Weights of a small transformer language model: vocabulary 512.
Each number is 128 + 24 x the weight over the matrix's rms, rounded and kept within 0 to 255. Layers, rows and columns count from 0.

# layer 8 attention output (transposed), 64x64, rms 0.217, rows 14-34, columns 0-63
[[116 134 140 112 144 141 145 143 122 118 131 157  84 149  97 123 155 145 131  98  93  83  97 113  94 124 100 111 159 179 165 149 164 149 135 100  90 100 107 148  78 134 127 123 158 131 144 140 108 107 148 127 130 109 116 127 106 126 119 140 149 148 119 193]
 [128 130 125 167  94 162 102 146 155 130 156 150 155  92  88 128 149 145 142 137 113  74 153 124 118 122 121 125 150 110 141 124  90  99 107 151 136  82  91 146 143  82 113 131 159 127 140 107  76  97 126  95  97 145 132 167 142 136 135 129 159 100 196 185]
 [131 167 141 139 106 167 103 124 107 134 103 149 107 117 175 156 124 131 100 137 111 103 136 190 118 130 129 124 140 123 113 143 132 146 185  90 162  94 131 140 127 114  53 113  92 106 120 134 185 146 131 117 124 116 130 128 128 144 149 133 134 158  93 152]
 [104 157  87 156 103  76 168  98 104 137 119 118 119 121 121 102 119  89 113 128 149 157 105  93  99 149 159 113 120 108 142 123 100 121 135 173  92  79 120 125 107 165 125 128 121 115 125 127 115  90 139 124 146 113 133 173 147 165  86 154 117 119 136 131]
 [126 131 127 128 128 129 129 129 128 129 126 128 126 130 129 127 125 129 128 127 128 127 128 126 124 127 126 127 131 129 129 126 126 131 127 131 132 126 127 128 125 133 132 131 125 131 125 128 126 126 125 128 128 125 129 127 126 124 131 127 127 128 127 125]
 [154 152 143 127  83 120  81 107 118 126 145  89 168 167 155 115  95 106 115 126 141 163 147 129  85 169 119 129 109  93  69 113  70 129 161 135 167 126 157  96 152 117 152 137  71 157 144 117 146 118 100 110 144 138 146 131 129 135  81  99 134 122 170  97]
 [115 136 139 109  90 140 145  93 127 128 117 103 120 126 114 113 109  85 152 125 145  71  99  99  77 107 139 134 154 150 152 133 141  95 137 126 101 119 109 141 123 145 121 129 112 125 121 152 103 113 145 137 111 149 126 134 132 118 111 160 127 166 131 146]
 [117 168  53 109 112 126 142  93 112 120 135  96 127  79 147 124 136 141 140 160 138 161 138 126  98  89 127 159  57 122 123 120 162 123 101 155 122 141 136 135 109 123 158 137 136 139  80 158 126 138 131 107 136 114  89 145 149 120  96 127 130 109 136  68]
 [127 111 140 132 122 120  79 187 163 133 146 146 127 119 146 128 174 127  96 133 114 117 102  99 106 122 123 148 132 104 140 132 153 155 183 126 145 105  91  95 160 128  92  94 131 186  97 152 161 132 125 186 175 133  94 148 146 136 152 148 136 141 121 114]
 [ 98 115 109  86 142  98 130 147 134 110 120  71 147 140  76  91  96 101 158  91 157 124  81  74 143 130 131 107 178 166 127 167 127  81 104 116  74 136 160 154 116 114 133 134 126 138 157 108  64 153 135 120 134 117 146 116 104 146 111 119  92 136 126  79]
 [167 158 115 135 134 104 145  87 147 106 190 127 147 110 112 110 167 128 180 103 106 144 174 134 166 164 115  73 205 142 155  96 146 104 111 132 129 150 108  86 170 143 124 116 102 106 109 126 104 152 161 151  75 137 157  99 114 105 167 138 175 121 137 113]
 [102 118 124 142 109  94 115 104 109 156 149 110 130 109 174 112 130 157 110 170  82 120 136 187 125 126 159 116 161 140 106 139 105 107 118 122 157 106  84 152 143 129  97 136 152 153 121  92  98 170 122  65 110 132 117 182 107 153 158 118 148 138 129 172]
 [ 99 152 130 176 104 136 144  90 100 101 131 123 142  78 152 136  82 107 130 108 132 141 125  86 102  72 131 149 132 118 155 123  82 111 133 120 123 123 111 132  93 136 166 144 136 169 129 156 140 105 103 162 125 164 129 121 163 162 117 176 159 126  96 112]
 [148 134 121 144 128 157 147 146  94 126 139 111 148 136 141 116 115 182 146 124 107 154 131 168 151 129 120 138 111 121 119 165 150 172 161 168 120 143 176 134 169 111 161 127 190 125 109 131 132 123 141 103 167 120  96  86 150  96 110 104 126 142 124 107]
 [ 96 149 146 133 112 120 141  91  88 120 131 123 121 146 122 106 126 147 133 128  93 147 133 187 126 136 126  94 134 159 119 134 122 157 115 166 154 147 111 126 111 103 187 118 136 127 148 100  88 143 136  83  69 139 120  87  77 102 105 110 124 164 147 199]
 [119 127 101 127 127 125 139 163 182 138 125  98 125  72  88 105 159 141 154 129 144 116 152  96 147 101 150 126 113  95 153 139 144 119  80 118  89 134  95 142 130 109 130 116 136 138 136 175  85 127 131 158 119 129  95 144 158 126 135 169 132  92 138 116]
 [130 158 152  87 153 124  99 101  87 154  95 122 108 108 137  80 165 162 171 114  98 103 140 139 109 107 102 103 154 162 152 136 128 147 109 118 116 113 133 112 172 135  95 138 133 128 130  89 123 130 126  80  94 133  79 163 125 101 157 118 139 119 174 155]
 [105 107 185 131 141 100 139 154 100 157 114 161 121 133 116 100 186 137 122 127 143  74 136 149 110 120 152 138 136 143 150 125 115 134 137 134 134 136 105 125 196  92 141 114 167 118 104 153 116 156 131  86  96 167 120 112 100  91 131 136  96 129 160 169]
 [102 129 120 112 120 121 127 110 130 134 101 155 114  88 124  92  81 122 143 160  93 115  78 165  91 134 148 154 158 137 125 157 109 113 146 137  90 164 110 116  68 105 110 136 153 144 118 136 126 110 128 124 117 114 130 125 111 107 104 117 145 126  95 143]
 [ 70 120  72 139 152 101 100 107 125 106 132 130 104 109 173 108 123 110 122 188 108 117  95 137 128 126 147 145 166 121 124 129 113 105 118 167 105 135 124 146 107 135 121 141 120 119 136  99 105 134 107 118 140 134 147 141 126 122 143 143 130 122 123 170]
 [145 153 161 147 122 149 143 106 155 115 135 108 148 126 131 149 192 125  55  82 177 141 178 100 132 134 126 107 115 125 113  83 122 162 116 113 165 114 152 174 150 134 149 135 115 108 107 139 126 160 144 116  92 149 114 141 164 104 154 148 120 143 107 125]]
# layer 8 attention value, 64x64, rms 0.221, rows 15-34, columns 0-63
[[133 126 140  88 134 130 134 123 152 128 111 131 123 177 126 127 137 100 116 128 139 161  95 127 108 137 134 131 127 105 130 164 188 114 147 108 141 153 148 126  99 139 138 123 120 125 114 128 155 135 127 152 140 115 120 103 121  94 140  99 145 115  69  80]
 [109 128 118 125 137 117 124 124 140 104 107 115 168 150 144  87  90 129 164 142 156 129 140  75 139 143 123 123  87 115 145 152 159 132 102 166  99 125 118 101 132 122 152 153 159 130 153 121 127 131 145 142 134 131 142 130 127 133 112 140 144 111 164 123]
 [144 115 130  91 161 188 117 163 125 117 137 126 133 131 104 153 127 159 120 136 102 126 152 156 141  91 119 123 150 128 112 130 123 120 119  97 147 174 117 142 135 108 125 154 119 134 139 124 126 137  99 136 127 146 129 106 106 120 134 104 150 110 159 138]
 [113  73  90 154 127 134  12 102 198  92 196 228 131  59 127  33 205  93 211 145 173 210 211 172 113 125 136  69 124  31  72 100   0  86   0 169 162 233 174 122  95 171 157 132  45 132 190  52 125 185 137   0 203 255 110  53   2 171 129  43  28 107   0 111]
 [118 112 109 116 157 147 154 138 129 115 111 135 127  97 121 132 143 150 128 145 116 113 140 113 155 102 124 131 127 115 175 140 178 115 140 112 115 135 111 141 136 146 125 141 162  72 122 135 122 154 161 116 133 151  88 124 122 128 148 138 117 108 112 154]
 [135 141 112 129 153 112 117 169 126 126 144 139 135 147 122 137 134 141 109 147 110 177 152 145 167 150 137 106 108 122  92 150 105 137 142 132 135 125 137 112 118 131 112 134 142 130 133 139 136 100  98 139 148 110 154 109 123 125 142 106 143 101 116 106]
 [129  91 184 150 137 137 141 134 118 129 125 150 118 178 115 109 132 123 108  98 121  96 112 133 148 151 138  92 198 132 147 105 114 123 120  90 110 125 106 123 148 147 102 129 117 114 177  99 120 113 127 157 116 150 141  98 111 128 145 120 136 146 114 183]
 [114 142 141 117 128 117 163  93 103 138 113 118 149 123 108 110 101 127 137  92 126 123 149 160 124 130 117 121 108 152 125 143 101  82  82 115 125 152 138 160  92 127 155 146 141  71 150  93 112 109 168 112 129 123 190 135 137 118 136 134 128 131 131 120]
 [157 128 120 143 123  93 139 127 132 144 149 143  92  94 131 144 146 154  87 133 103 137 160 138 135 109 117 125 124 127  90  92 111 174  98 141 167 141 120 134 123 161 125 132 131 143  86 170 161 120 122 132 128 126 103 127 127 146 123 122 159 115 117 158]
 [115 116 131 138 136 132  83 154 104 145 104 129 106 126 156 141  97 116  95 140 125 138  77 134 113 121 160 192  72 116 102 137 111 138 101 127 110 103 170 143 106 126 132 140 137 161 144 128 136 131 133 128 140 118  97 152 118 150  84 121  71 136 122 123]
 [149 119 145 127 169 179 135 143 159 135 105 119 117 154 110 130 132 131 142  90 159 127 123 107 154 149 112 131 114  83 137 138 170 130 137 131 126 131 148 131 107 111 140 133 110 136 128 173 172 112 167 162 133 139 152 119 143  98  87 129 121  94 152 101]
 [161 135 126  96 109 117 109 155 145 129 113 149 115 162 104 152 145 147 131 159 128 101 140 153 136 161 126 100 129 137 125 119 179 140 111 153 115 146 189 125 135 126 102 132 129 102 140  89 122 119 147 125 140 110 118 127  93  81 151 113  90 120 154 120]
 [111 113 114 133 124 110 133 141 154 142 121 127 120 109 123 125 129  77 121 113 142 113 142  96 105 139 121 133 150 110 155 110 110 122  85  89 100 111  85 124  86 156 109 111  83 129 129  78 122 138 117 122 101 134 132 156 128 137 142 146 142 119 129 160]
 [158 116  99 138 172 130 114 167 149 133 142 123 117 137 148 168 122 116 155 135 152 125 119  91 112 134 139 132 132 105 124 114 128 123 162  75  95 115 151 118 131 178  96 127 119 172 112 176 148 133 113 141 132 135 127 168 155 127 137 128  93  92 136  99]
 [136 123 169 128 117 115 143 101 104 124 138 165 119 159 112 152 141  96 104 105 112 144  79 137 128 136 129 136 168 157 124 128  96 141 111 134 139 125 134 134 111 138 135 131 114 134 116 113 132 104 140 127 123 122 174 119 113 111 136  87 139 182 100 121]
 [125 119  95 175 137 125 122 150 157 129 152 124 121 192 126 171  69 103 106 154 152 133 105 134 135 154 135 143 109 115 124 131 155 113 125 114 146 110 104 132  73 106 127 147 141 138 128 170 140 127 126 172 125 134 161 110 148 148 111 123 123 143 117 138]
 [151 147  89 131 133 161 117 120 150 132 150 116 129 153 128 146  90 127 142 126 122 150  94 136 158 137 107 113 114 125 130 149 125 104 139 110 122 116 120 120  46 156 108 137 115 148 123 119 130 124 108 138 121  81 146 162 168 134 127 119 161 131 116  85]
 [124 121 141 126 122 136 128 129 147 133 137 125 155 162 128 112 118 127 155 134 124 108 133 126 111 131 116 107 139 129 132 147 148 135 138 119  95 122 114 134 151 133 125 106 137 148 148 125  98 144 106  80 134 145 123 124 137 122 132 129 110 137 148 130]
 [133 134 142 133 116 153 138 137 154 141 132 129 158 150 122 123 108 117 152 113 111  84 151 131  88 134 120 132 107 138 141 149 165 133 124 111 113 121 134 114 116 105 118 115 127 147 153 163 129 130 149 112 133 131 110 126 117 139 118 124 130 118 132 116]
 [164 146 120 122 145 108 145 146  93 117 119 113  91 132 114 164 121 153 137 129 127 155 115 106 150 130 125 151 120 132 132 118 111 126 115 160 142 131 123  96 120 145 136 147 127 112 114  96 149 108 133 187 145 124 146 113 116 155 116 109 131 126 149 108]]
# layer 8 attention query, 64x64, rms 0.237, rows 32-63, columns 0-63
[[130 134 105 142 132 132 150 113 113 135 112 111 122 102 121 102 115 131 140 138 108 137 106 132 121 132 125 120 129 146 135 149 147 134 141 115 140 116 140 142 134 163 131 110 135 155 129 151 138 127 132 126 102 126 146 140 140 108 121 144 147 117 116 114]
 [142 128  99 134 130 123 134 112 104 140 115 129 100 124 149 151 143 158 110 147 146 153 111 136 119 117 131 143 127 126 104 109 109 149 146 147 157 145 124  95 164 111 144 123 119 114 117 114 152  97 122 155 149 118 140 137 126 135 111 139 171 120 135 130]
 [143 141  95 135 113 135 148 114 142 143 121 134 140 140 136 127 113 133  92  79 143 156 197 138 109 107 115 113 117 123 118  95 156 169  89 147 145 153 114 137 170 138 124 144 118 103 119 111 121 133 141 118 147 140 117 132 122 139 131 114 107 136 141 123]
 [119 150 149 130 113 120 109 115 158 117 141 149 162 142 122 132 134 101 128  89 142 130 173 114 110 117 111 106 110 149 125 113 104 141  97 127 125 151 102 141 139 122 123 146 139 108 119 102  99 151 131  98 159 147  90 121 119 144 116 116  84 125 119 150]
 [108 118  94 136 132 108  95 129 114  92 147 118  71  90 131 140 119  92 173 195 111 124  76 174 129 132 161 148 158 139 124 146 125 145 156 121 135 107 138  97 130 116 113 101 128 177 168 105 162 105 133 139 104 131 176 117 147  97 146 157 139 148 122 147]
 [165 141 122 119  91  87 134 149 105 119 109  96 118 145 138 166 137 107  89 133 118 149 141 117 150  98 122 145 126 129 101 129 129 111 147 118 151 109 140 106 158 139 113 113 141 137 154 153 162 108 131 134  99  96 128 154 162 118 138 158 106 151 129 145]
 [137 125 178 114 110 181  80 137 176 103 112 178 157 125  99 104 152 136 102  67  74  79 169 102 141 108 126 122 127 113 109 181 141 116 113 107 162 122 106 151 131 109 166 147 184 118 107 190 114 150  72  63 160 157 103 165  78 121 130 120 165 104 142 112]
 [112 124 171 111 116 133 101  94 176 123 136 173 114 113 120 110 133 101 117 105 111 120 142 145 101 136 117 136 137 121 117 119 112 120 146 159 130 161  92 110 125 132 132 145 128  84 124 135 125 128 101  94 159 175 127 106  94 122 122 125 126  97 113  98]
 [114  95 136 120 142 131 129 120 130 138 103 109 126 159 119 136 136 133 155 127 129 148 133 155 141  85 116  85 131 155 141  83 187 129 149 118  95  95 122 152  92 124 102 123 140 109 162 101 117 161 147  99 113  86  71 156 144 130 139 119 111 179 143 146]
 [125 149 127 115 130 161 118 133 182 127 150 141 164 148 140  85 128  99 117  70 133 110 148 153 124 144  99 111 127 106 114 120 170 121  86 162 135 183  87 126 112 158 124 149 124  80  83 125  95 144 125  59 155 170  82 146 122 148 100 114 131 128 124 103]
 [126 128 136 136 143 110 111 106 109 102 158 158  83 111  96 145 132 124 174 151 117 179  74 149 123 116 163 154 160 172 106 108 139 130 144 156 149 133 151 137  90 110 161 126 126 148 125  86 133 101 132 133 142 130 165  97 136 122 112 128 157 156 134 142]
 [100  90 133 150 135 180  91 105 182 109 169 175 149  94 139 102 165 129 176 109 103 102 134 156 102 137 111 120 137 109 123 175 110 128  99 128 141 142  80 132 103 111 139 142 129 142  70 172 112 131 108  70 165 175 142  96  64 128  92 117 176  95  89 110]
 [ 64  36 117 172 168 143  93 120 149 111 150 146 126 114 165 137 127 115 190 157 125 125 117 171 111 142 114 121 147 119 139 128 128 121  91 129 106 141 116 137  75 152 118 116 105 179 114 115 118 137 121  94 138 134 128  96  98 132 115 137 123 116 114 124]
 [157 144 148 113 101  91 150 150 107 150  86  96  88 135 127 130 134 123 100 141 155 148 142 125 127 132 118 129  98 125 122 103 147 155 174 119 130  97 171 132 169 181 139 125 126  92 167 127 128 126 170 129 107 123 126 125 171 119 154 128  95 158 138 134]
 [125 158 130  90 137 156 157 144 129 166 135 127 105 132 151 149 126 129 131 133 118  79 127  98 132 134 116 140 166 172 152 106 147 130 160 122 115 118 138 139 110  90 113 145 132  98 132 109 119 111 153 167 105 120 133 154 132 141 114 110 126 139 142 140]
 [108  87 144 133 193  86 135 147 148 163 137 146 163 116  96 113  88 131 134 165 147 114 100  86 164  91 104 126  96  92 109 119 125  76 170 104 104 119 136 136  86 110 110  96 141 167 119 158  70  99 165 117 134  79 109  99 172 111 116 121 125  99 154 105]
 [115  94 121 128 140 115 120 100  97 142 181 132  95  90 133 131 126 153 115 112 131 154 110 118 140 143 132 125 140 130 114 126 122 108 199 126 174 161 106 172 123 113  93 150 141 136  88 118 124 106 120 123 115 149 179 137 120 111 109 125 163 158 117 108]
 [125 163 166 147  98 104 141 107 169 126 128 104 185 151 123 134 153 126 107 103 156 116 123 146 110 128  93  83  98 143 121 114  93 143 126  85 130 121 140 132 162 172  97 132 136 150 124 148 119 142 145  89 112 128  88 151 194 113 119 145 113 152 115 116]
 [145  94 188 119 151 127 114 139 121 118  93 157  61 162 106 100 153 115 137 153 105  88 143 111 134 127 147 144 106 147 138 120 112 104 162 116 124 116 159 133 114  83 139 155 146 111 160 125  93 119 160 147 134 153 165 130 106 108 137 114 123 129 127 131]
 [122 127 115 116 123 128 147 128 163 138 153 102 189 123 122 128 137 118 126 168 129 125 130 106 115 146 107 100  93 101 146 140 146 137  92 143 130 112 121 133 143 195 123  93 132 157 119 126 132 129 121 102 112 147 114 143 131 108  86 156 139 119 118 153]
 [128 127 180 150 134 139 156 144 124 134 114 106 119 145 131  95 127 153 137 120 149 123  95 114 151 138 120  86 137 114 152 125 114 126 113 140 116 121 116 129 145 118 164 150 142  74 123 136 153 155 174 141 132 108 127 174 101 155 138 134 107 149 152 100]
 [147 158 112 101 144 124 148  90 138 127 130 134  99 100 132 123 132 149 106 109 149 125 134 111  78 131 111 138 137  98 120 107 151 119 127 143 199 159 135 152 148 141 111 154 132  90 120 128 113 106 153 126 117 149 169 170 148 104 119 139 166 127 117  98]
 [152 150 128 142 108  93  86 123 162  85 116 116 130 164 143 135 144 123 111 155 130 122 125 135 140 101 106 153 113 131  84 125 126 159 152 110 149 145 137 144 154 168 103 179 129 119 137 114 108 145 157 113 130 133 146 163 145 152 100 135 135 127 118 130]
 [112 141 109 143 117 109 118 119 125 123 150 151 107 112 124 136 117 143 130 153 109 104 133 116 112 144  91 162 135 153 151 141 134 153 144 144 103 141  86 106 114 124 136 101 155 129 135 157 102 116  94 133 123 114 142 149 111 126 142 134 124 133 132 140]
 [116  74 100 151 130 143 126 146 129 130 128 112 154 104 130 140 110 128 191 157 128 143 121 148 148 124 118  99 136 157 138 152 138 163 107 105  65 102 120 111 112 127 126  93 104 187 147 122 153 138 109 117 126 115 140 125 115 136 117 146 108 120 124 175]
 [130 129 199 146 140 134 130 116 132 146 107 139 110 165 116 123 162 162 125 127 149 116 124  89 144 139 121 121  92 132 154 122 100 111 183  91 118 108 142 154 129 111  92 152 126 139 107 133 126 136 149 165 135 130 138 128 121 139 123 115 103 130 115 117]
 [126 104 103 146 114  97  95 149 135 101 124 135  94 102 127 115  98  84 142 122 132 141  87 153 129 149 158 162 146 109 102 145 122 113 104  93 136 161 135 125  83 180 154 136 127 168 142 100 105  86 126  90 126 107 128 111 140 135 137 102 121 122 131 126]
 [166 170 100 113 112 103 158 116 117 132 107 147  83 145 103 133 108 136 153 129 145 146 128 127 121 167 138 137 140 146 164 103 156 135 156 119 140 178 110 155  98 120 178 136 118 119 112  97 148  82 143 167 127 121 117 165 116 109 132 105 147 142 141 153]
 [144 125 155  68 137 119 133 134 126 142 125 131 124 154 100 145 148 105  92 145 123  95 131  78 121 118 169 136 119 125 141  99 138 119 139 145 131 138 163 159 163 126 139 139 146 132 141 103 107 126 171 131 113 149 119 107 131 119 124 158 146 139 125 113]
 [132 124 122 131 137 114 140 109 116 149 123 108  84 128 111 126 144 151 161 159 107 106  98 116 129 107 158 106 172 171 175 128 162 158 154 122  95 119 154 141 101 120 113 119 131 129 138  82 166 138 143 172 113 108 135 173 120 134 130 146 126 136 124 147]
 [133 182 141 105  97 127  89 136 154 114 142 144 159 157 146 130 114 119 121 111 144 138 189 122 139 114  65 115  96 113  80 117 108 108 123  85 144 131 115 126 137 136 113 151 116 143 144 126 128 157 148 138 113 157 145 125 117 120 130 115 153 136 135 158]
 [136 177 120 131 128 156 172 161 172 144 114 120 183 140 143 114 103  91 120  80 151 100 137 105 109 168 103 113 115 102 110 147 159 125 125 143 128 130 105 125 169 193 163 123 123 114 137 149 116 152 129 100 116 121  89 106 105 118 137 132 123 136 135  80]]
# layer 8 attention key, 64x64, rms 0.23, rows 32-63, columns 0-63
[[162 168  86 129 151  82 109 148 117 123 108  98 102  90 125 167 138 146 100 140 136 178 144 104 136 135 135 145 113  87 106 114 103 119 132 142 169 124 146 103 173 161 136 117 116 124 116 118 155 136 137 180 127 122 178 121 150 116 140 129 127 154 114 156]
 [145 150  85 125 132 136 120 146 122 100 141 116 118 115 119 144 156 160  94 114 138 167 119 138 152 106 108 159 108  94 125 112 130 156 143 146 160 135 116  95 172 145 130 158 120 130 107 144 169 139 128 152 121 110 145 132 140 120 138 142 138 113 135 151]
 [124 104 151 133 113 144 132 130 139 136 140 151 137 136 125 123 126 154 173 117 129 119 106 132 136 114 122 128 130 121 121 138 119 126 128 109 111 118 117 141 104 107 136 134 136 159 123 155 128 123 121 106 142 115 118 126  90 141 121 118 119 118 130 119]
 [ 95 134 179 132 130 144 144 131 132 183 132 151 144 151 144 122 113 125 131 122 118  69 141 139 112 134 117  99 135 162 148 144 162 126 141 105  63 136 126 169 109  71 119 118 146 150 155 134  76 130 117 112 123  94  91 145 108 136 108 124 120 134 146 100]
 [164 170  58 117 176 152 111 138 139 100 128  94 119 111 136 106 142 141 101 119 165 169 114 101 175 173 128 159 114  56  97 118 117 156 100 112 164 119 142 119 175 190 131 134 133 127  99 123 155 134 123 127 121 145 146 103 139 130 118 133 122  87  97 117]
 [177 165 124 131 145 109 107 113  94 113 127 110  49 103 106 128 144 154 124 122 154 209 126 115 146 119 149 133  76  88 106  89  76 120 141 161 185 129 140 114 192 148 138 179  82  98  84  98 166 117 133 190 153 162 216  92 118 112 150 125 158 126 142 128]
 [133 124 150  98 122 170 130 139 124 129 125 186 144 123 118  80 162 165 134  47  98 101 179 119  91 138 122 128 132 144 137 159 145 125 128 101 118 157 164 169 137 143 111 130 129 123  75 183 101 140  74  67 139 155 126 171 130 115 137  77 144 125 171 114]
 [ 97  85 131 151 119 133  85 143 146 110 169 198 131 104 131  74 206 135 128  78  98 153 120 158 143  95  81 128 133 131 113 163  97 105 118  97 129 154  82 168 117 116 134 164 120 106  72 169 136 158 108  69 156 106 107 126 128 165 107  41 132  75 133 125]
 [112 159 132 125 125 138 135 168 113 121  99 103 157 138 136  94  96 160 171  85 125 140 105 131 107 125 121 102  59 136  99  85 140 142 162 105 126 121 133 124 127 151 109 142 144 143 143 102 114 141 143 114 119 129 129 137 100 103 126 133 141 130 142 158]
 [140 147 135 133 131 123  99 134 170 132 155 146 124 142 148 112 147 164 137 105 164 131 166 126 129 138 102 116  86  97 114 100 144 166 141 134 137 160 126 150 142 149 106 137  80 127  99 138 107 141 134 110 171 146 147 142 137 135  98  93 122 132 124 146]
 [129 119 129 134 190 108 127 121 126 114 143 140 136 145 123 144 146 121 149 112 127 152 108 121 152 107 133 125 145 161 118 119 132 130 157 147 128  86 134 105 159 124 122  81 138 155 138 119 124 124 106 117 145  95 151 126 172 140 156 130 125 148 119 116]
 [143 147 120 127 152 135  84 131 137 105 155 165 116  97 151  98 194 166 132 100 150 158 157 114 134 131 112 114  68  91 124 127  85 138  96 128 173 133 111 157 152 162 129 171 101  93  48 152 133 120 127 112 188 149 149 117 101 153 112  82 142 116  98  97]
 [127 147 137 146 124 124 125 129  88 109 105 131 116 130 134 138 136 174 105 150 153 169 162 129 127 121 140 123  87  89 118  69 115 158 108 143 144 150 147 137 156 185 149 170 109 140 105  74 160 121 169 133 152 139 157  86 102 123 146 115 153 125 141 148]
 [117 101 111 129 129 155 108 130 124 138 139 117 139 121 127 173  51 114 131 173 111 110  77 120 102 131 143 115 153 154 117 149 160 100 143 128 112 129 137  73 120 132 157 112 119 181 189 138 137 139 164 144  90 129 104 147 152 118 154 147 130 160 145 143]
 [122 140  91  97 151 136 128 130 157 131 103  92 145 118 141 116 124 111 168 125 149 135 114 110 166 159  92 150 119  86 130 109 110 120 135 133 126  97 119 123 127 160  95 124 136 123 124  90 120 104 115 147 125 113 126 103 129 157 132 130 122 126 112 182]
 [163 186 114 120 119 100 141 137 142 108 127 144 128 137 116  76  94 111 132 121 174 135 135 133 109 137  97 122 106 107 108 123 130 133 110  72 107 124 142 131 133 137  88 162 109 115 132 131  83 105 167 119 128 161 130 115  95 108 123 128 131 129 151 147]
 [145 130 115 102 137 117 160 119 113 111 116 103 131 148 153 127  98 126 100 120 130 152  97 105 104 147 141 112 109 129 114  92 142 132 153 149 151  81 134 116 149 127 118 107 120 118 137 126 142 117 125 144 129 102 153 142 160 125 140 120 130 133 145 106]
 [130  92 144 108 111 107 104 110 199 100 141 123 107 142 135 145 134  97 112 146 122 128 141 154 128 148 134 150 120 113  86 116 137 121 138 171 158 159 138 118 132 143  99 134 142 142 122 112 143 119 108 124 130 145 125 167  88 105 124 131 144 141 115 110]
 [123 127 120 127 106 127 139 136 108 149 114 121 120 136 144 157 139 162 125 136 136 111 126 124 129 121 147 126 139 134 123 141 162 152 106 130 121 160 136 139 144 129 152 112 136 127 132 154 112  96 127  80 132 149 121 112 111 170 112 121 118  84 134 144]
 [152 145 123 115 120  98 108 135 132 108 125 118 106 111  97 148 117 119 114 163 134 146 143 137 133 125 122 120 110 127 111 116  85 122 143 134 144 106 136 121 138 132 134 147 124 104 126 123 135 118 134 170 125 145 177 136 113 123 126 133 141 137 130 118]
 [145 152 154 121 151 137 140 120 134 139 130 112 101 126 121 144 107 139 108 118 138 136 153 100 146 109 124 149 124 106 125 119 117 145 144 185 138 151 122 132 153 141 157 127 129 150 119 108 136 106 133 164 128 129 126 138 106 125 129 141 119 159 116 136]
 [128 151  89 115 152 109 113 129 103 122 117  99 147 123 113 136 103 156 135 105 121 130 141 107 137 132 163 150 109 119 131 106 135 126 177 155 156 113 133 103 154 114 105 111 130 142 141 113 137 126 102 140 129 110 136 139 154 137 115 121 118 105 129 112]
 [126 126  86 146 132 137 122 128 129 127 131 105 135 166 117 178 104 105 104 149 135 140  98 147 138 160 119 145 105 103 124 113 140 134 107 122 137 100 139  86  86 118 127 151 151 121 141 100 140 118 129 137 133 128 113 137 141 148 140 124 114 115 105 133]
 [ 98 130  97 120 114 125 131 145 104  96 126 131 128 100 139 136 130 131 133 126 131 137 129 156 117 158 107 111 113 136 124 139 121 143  94 153 119  97 112 152 127 105 120 131 134 119 122 150 110 131 137  88 140  99 134 101 119 164 134 150 128 149 130 110]
 [163 130 150 128 107 108 111 132 142 113 108 131  83 161 127 142 146  94  98 153 128 150 132 160 132 100 122 129 124 119 129 114 106 139  90  99 120 140 145 143 119 124 131 149 113 118 133 105 139  99 133 202 103 143 163 119 116 118 117 153 126 141 132 135]
 [164 122 138  96 110  92 160 138 112 118 121 101 104 155 131 131 119 151 107 103 140 155  99 161 128 116 109  94 133  99 115 120 135 134 135 137 153 131 126 144 170 105 152 148 133  90  78 121 135 129 136 115 119 117 145 132 138 139 105 125 115 160 109 157]
 [ 89 104 131 149 126 131 137 125 141 131 121 150 170 128 133 125 170  89 102 148 128 116 139 117 128 128 131 142 144 152 115 130 125 131 119 126 138 118 100 145 104 132 123 148 145 147 163 122  98 110 123 105 133 133 109  96 141 151 140 120 135 119 147 136]
 [155 139 111 123 175 128 104 122 130 137 115  93 131 164 115 158  96 179 163 135 153 104 171 116 126 131  99 108 130 125 156 141 101 132 142 177 148  98 132 133 114 107 125 143 145 129 157 113 123 115 134 124 145 135 132 115 143 121 124 138 137 155 110 146]
 [144 111 133 121 134 110 113 120 140 137 138 137 136 119  99 124 131 137 138 152 129 108 167 101 123 158 156 149 110 127 116 123 133 145 137 129 122 140 144 135 118 147 127 119 152 137 145 131 111 101 136 112 141 170 148 118 107 130 100 117 130  94 123 107]
 [147 112 123 111 177 117 121 118 163 134 167 128  90 130 121 111 101 125 157 143 112 106 140 118 132 157 150 145 129 117 143 149 153 145 114 155 113 171 132 106  91 147  98 124 134 147 152 117 131 116 136 119 128 147 114 149 113 137  82 128 151  92 121  97]
 [166 129  87 106 130 108 127 108 125 132 134 119 127 148 150 141 146 151 124 139 158 164 101 126 144 119 152 131 113 149 118 124 100 116 106  89 124 108 141 129 152 136 146 113 126 134 152 134 174 150 126 151  99 118  99 147 131 152 158 133 112 131 115 143]
 [126 122 124 145 118 159 108 108 110  96 152 151 139  95 116 114 133 145 126 150 124 113 161 111 127 113 121 118 154 137 134 137 111 134 123 138 139 142  80 166 152 116 143 156 132 148 126 157 107 136 121 127 135 138  99  91  90 146 116 141 150 163 140 138]]